Weights of a small transformer language model: MLP 192 SwiGLU.
Each number is 50 + 15 x the weight over its row's rms, rounded and kept within 0 to 99. Layers, rows and columns count from 0. The size before them is the row's rms in percent of the matrix's.

# layer 5 MLP up, 192x64, rms 0.126, rows 45-59, columns 32-63
105:37 41 34 48 52 32 71 41 39 52 47 23 68 66 66 60 45 64 29 47 36 72 61 45 33 33 81 46 42 64 38 36
104:42 64 74 25 31 69 59 50 46 54 33 37 46 40 48 59 50 57 49 63 64 38 39 67 55 39 28 48 49 55 62 25
106:50 50 78 55 23 62 70 58 37 45 62 80 81 46 55 52 40 28 72 66 50 44 59 45 55 53 59 46 27 62 36 75
104:43 49 26 53 61 55 37 47 43 51 27 63 57 17 63 57 47 59 67 21 36 31 40 51 45 43 57 36 45 53 41 59
102:65 62 53 52 56 88 54 55 48 60 56 55 56 49 10 59 56 53 55 47 28 69 60 57 25 73 77 46 41 58 42 24
095:75 68 43 57 61 45 73 55 57 67 36 34 01 34 38 58 49 55 40 44 68 69 45 46 68 41 65 39 68 59 58 75
096:24 75 68 44 20 49 43 68 31 50 48 50 37 46 53 36 62 37 54 51 68 58 65 59 40 53 18 49 68 09 64 27
114:61 28 50 52 36 34 41 44 45 15 67 75 50 61 55 26 54 47 34 52 33 52 61 66 62 33 51 19 58 38 75 68
089:40 41 35 56 66 25 66 53 24 48 35 32 62 72 53 62 69 56 38 50 32 52 54 26 28 21 60 55 34 33 64 49
096:50 47 54 47 39 61 37 56 62 66 35 32 35 44 45 54 55 20 66 60 68 11 42 36 45 59 44 48 49 62 59 57
097:78 58 27 62 51 48 38 44 47 37 48 26 48 51 35 48 45 73 41 45 58 56 30 56 38 82 71 43 65 01 40 52
077:51 42 54 29 51 57 52 61 51 41 48 51 41 72 74 48 58 36 57 53 49 57 56 42 73 35 58 38 59 28 49 56
104:31 43 53 66 43 54 63 38 44 58 40 29 35 50 53 84 90 68 61 59 51 60 58 56 79 72 47 51 49 34 56 40
097:24 39 42 29 67 51 51 53 63 57 47 42 56 34 70 22 12 70 17 49 56 46 16 48 66 28 61 49 72 50 45 72
098:49 58 38 64 47 24 47 42 54 47 44 20 41 46 18 43 52 40 33 45 21 69 53 58 26 63 25 34 31 42 65 79
# layer 5 MLP down (transposed), 192x64, rms 0.121, rows 45-58, columns 32-63
104:57 84 44 38 38 51 33 38 48 66 65 52 29 56 59 57 70 53 31 65 34 73 28 62 63 28 50 88 24 52 41 44
101:37 72 67 36 47 45 28 31 40 56 46 40 84 53 37 61 46 61 33 67 44 39 48 35 70 46 45 39 57 45 54 44
107:43 52 58 57 43 55 36 35 64 57 46 26 48 37 39 62 33 81 39 46 69 41 34 50 63 34 38 75 61 37 50 17
100:39 44 59 53 59 40 73 65 24 30 46 48 40 14 48 63 46 25 60 51 88 59 75 47 63 74 34 21 44 38 61 69
100:31 52 51 49 41 60 35 34 45 68 32 48 31 38 08 78 37 72 54 70 46 50 58 38 57 53 74 57 49 40 38 24
099:19 37 56 42 62 49 38 41 33 65 54 51 21 45 61 59 52 36 60 81 45 44 77 33 57 30 40 51 44 60 38 52
102:43 52 63 35 21 54 58 50 37 43 58 40 63 24 50 49 68 44 47 57 41 59 21 23 37 37 20 63 50 29 48 45
113:44 77 36 40 44 30 42 30 57 49 55 27 29 55 37 48 51 20 40 50 61 33 32 55 43 26 36 71 44 37 38 44
097:35 35 49 49 48 79 44 59 58 76 48 46 51 64 73 49 56 48 28 44 42 55 59 48 36 37 20 56 53 45 70 62
092:82 72 20 65 43 47 38 49 56 60 42 37 31 33 49 46 38 36 68 75 73 13 57 58 41 61 45 35 64 40 53 58
089:60 42 60 54 40 63 59 24 41 31 50 19 62 36 29 60 37 78 53 36 51 58 44 36 62 59 44 66 49 34 44 84
088:68 14 45 48 64 44 58 68 57 34 64 33 74 54 56 52 54 54 44 60 57 52 41 64 52 57 60 29 57 54 27 46
106:52 37 29 78 62 58 71 39 45 24 79 37 43 52 49 40 68 38 31 57 74 47 37 60 34 61 43 52 28 50 44 66
098:64 70 32 63 55 51 35 43 64 47 69 64 51 68 69 39 65 50 54 58 55 73 42 45 76 50 75 53 47 54 41 38
# layer 5 MLP gate, 192x64, rms 0.131, rows 46-59, columns 32-63
096:46 43 53 61 58 21 33 57 48 66 46 69 33 56 53 33 33 29 42 34 33 72 25 40 44 70 62 59 39 38 33 55
110:58 67 37 57 51 39 48 49 57 32 55 29 47 45 38 59 85 54 67 27 37 71 61 33 45 88 50 39 72 46 60 62
102:50 46 51 48 62 35 35 45 24 19 24 80 71 41 67 67 54 76 58 45 56 40 60 35 64 57 50 46 25 59 27 48
114:33 58 39 27 54 28 37 35 11 67 49 44 35 57 50 46 75 66 67 55 53 54 40 09 57 46 33 72 54 50 41 61
097:69 71 45 70 48 48 71 44 58 51 57 54 47 38 45 50 32 53 43 19 38 63 08 59 56 62 46 53 34 72 20 54
099:52 51 54 58 57 31 70 36 54 37 17 48 51 57 33 90 71 53 60 25 42 34 51 50 55 42 61 38 35 74 79 60
090:57 54 54 52 77 45 62 42 41 47 65 24 40 76 44 59 54 69 43 51 63 52 40 22 52 28 58 72 66 25 45 55
085:48 46 45 34 50 76 32 61 45 74 35 51 30 58 70 59 73 64 49 27 43 18 39 46 23 22 35 48 53 44 21 55
096:33 52 53 48 44 64 39 54 30 57 30 43 35 71 60 51 57 56 64 56 23 62 33 39 99 35 43 81 64 51 40 43
096:29 47 53 47 29 18 34 68 46 40 31 80 35 78 53 65 50 41 63 68 64 47 45 68 35 37 44 60 49 62 72 29
102:45 55 55 40 43 45 50 35 38 37 60 70 61 78 62 62 74 60 73 55 47 39 43 40 68 27 79 50 81 28 35 45
095:14 55 49 70 59 48 67 18 16 59 55 64 49 47 36 85 70 41 34 40 56 53 35 57 43 86 39 63 44 34 42 53
100:54 36 66 42 55 50 62 52 39 36 30 57 33 73 45 57 79 19 81 66 56 52 48 71 64 59 33 59 40 51 61 45
085:46 47 63 19 36 55 60 59 64 78 56 48 27 38 64 53 55 42 46 45 71 43 68 64 57 48 64 63 53 84 36 52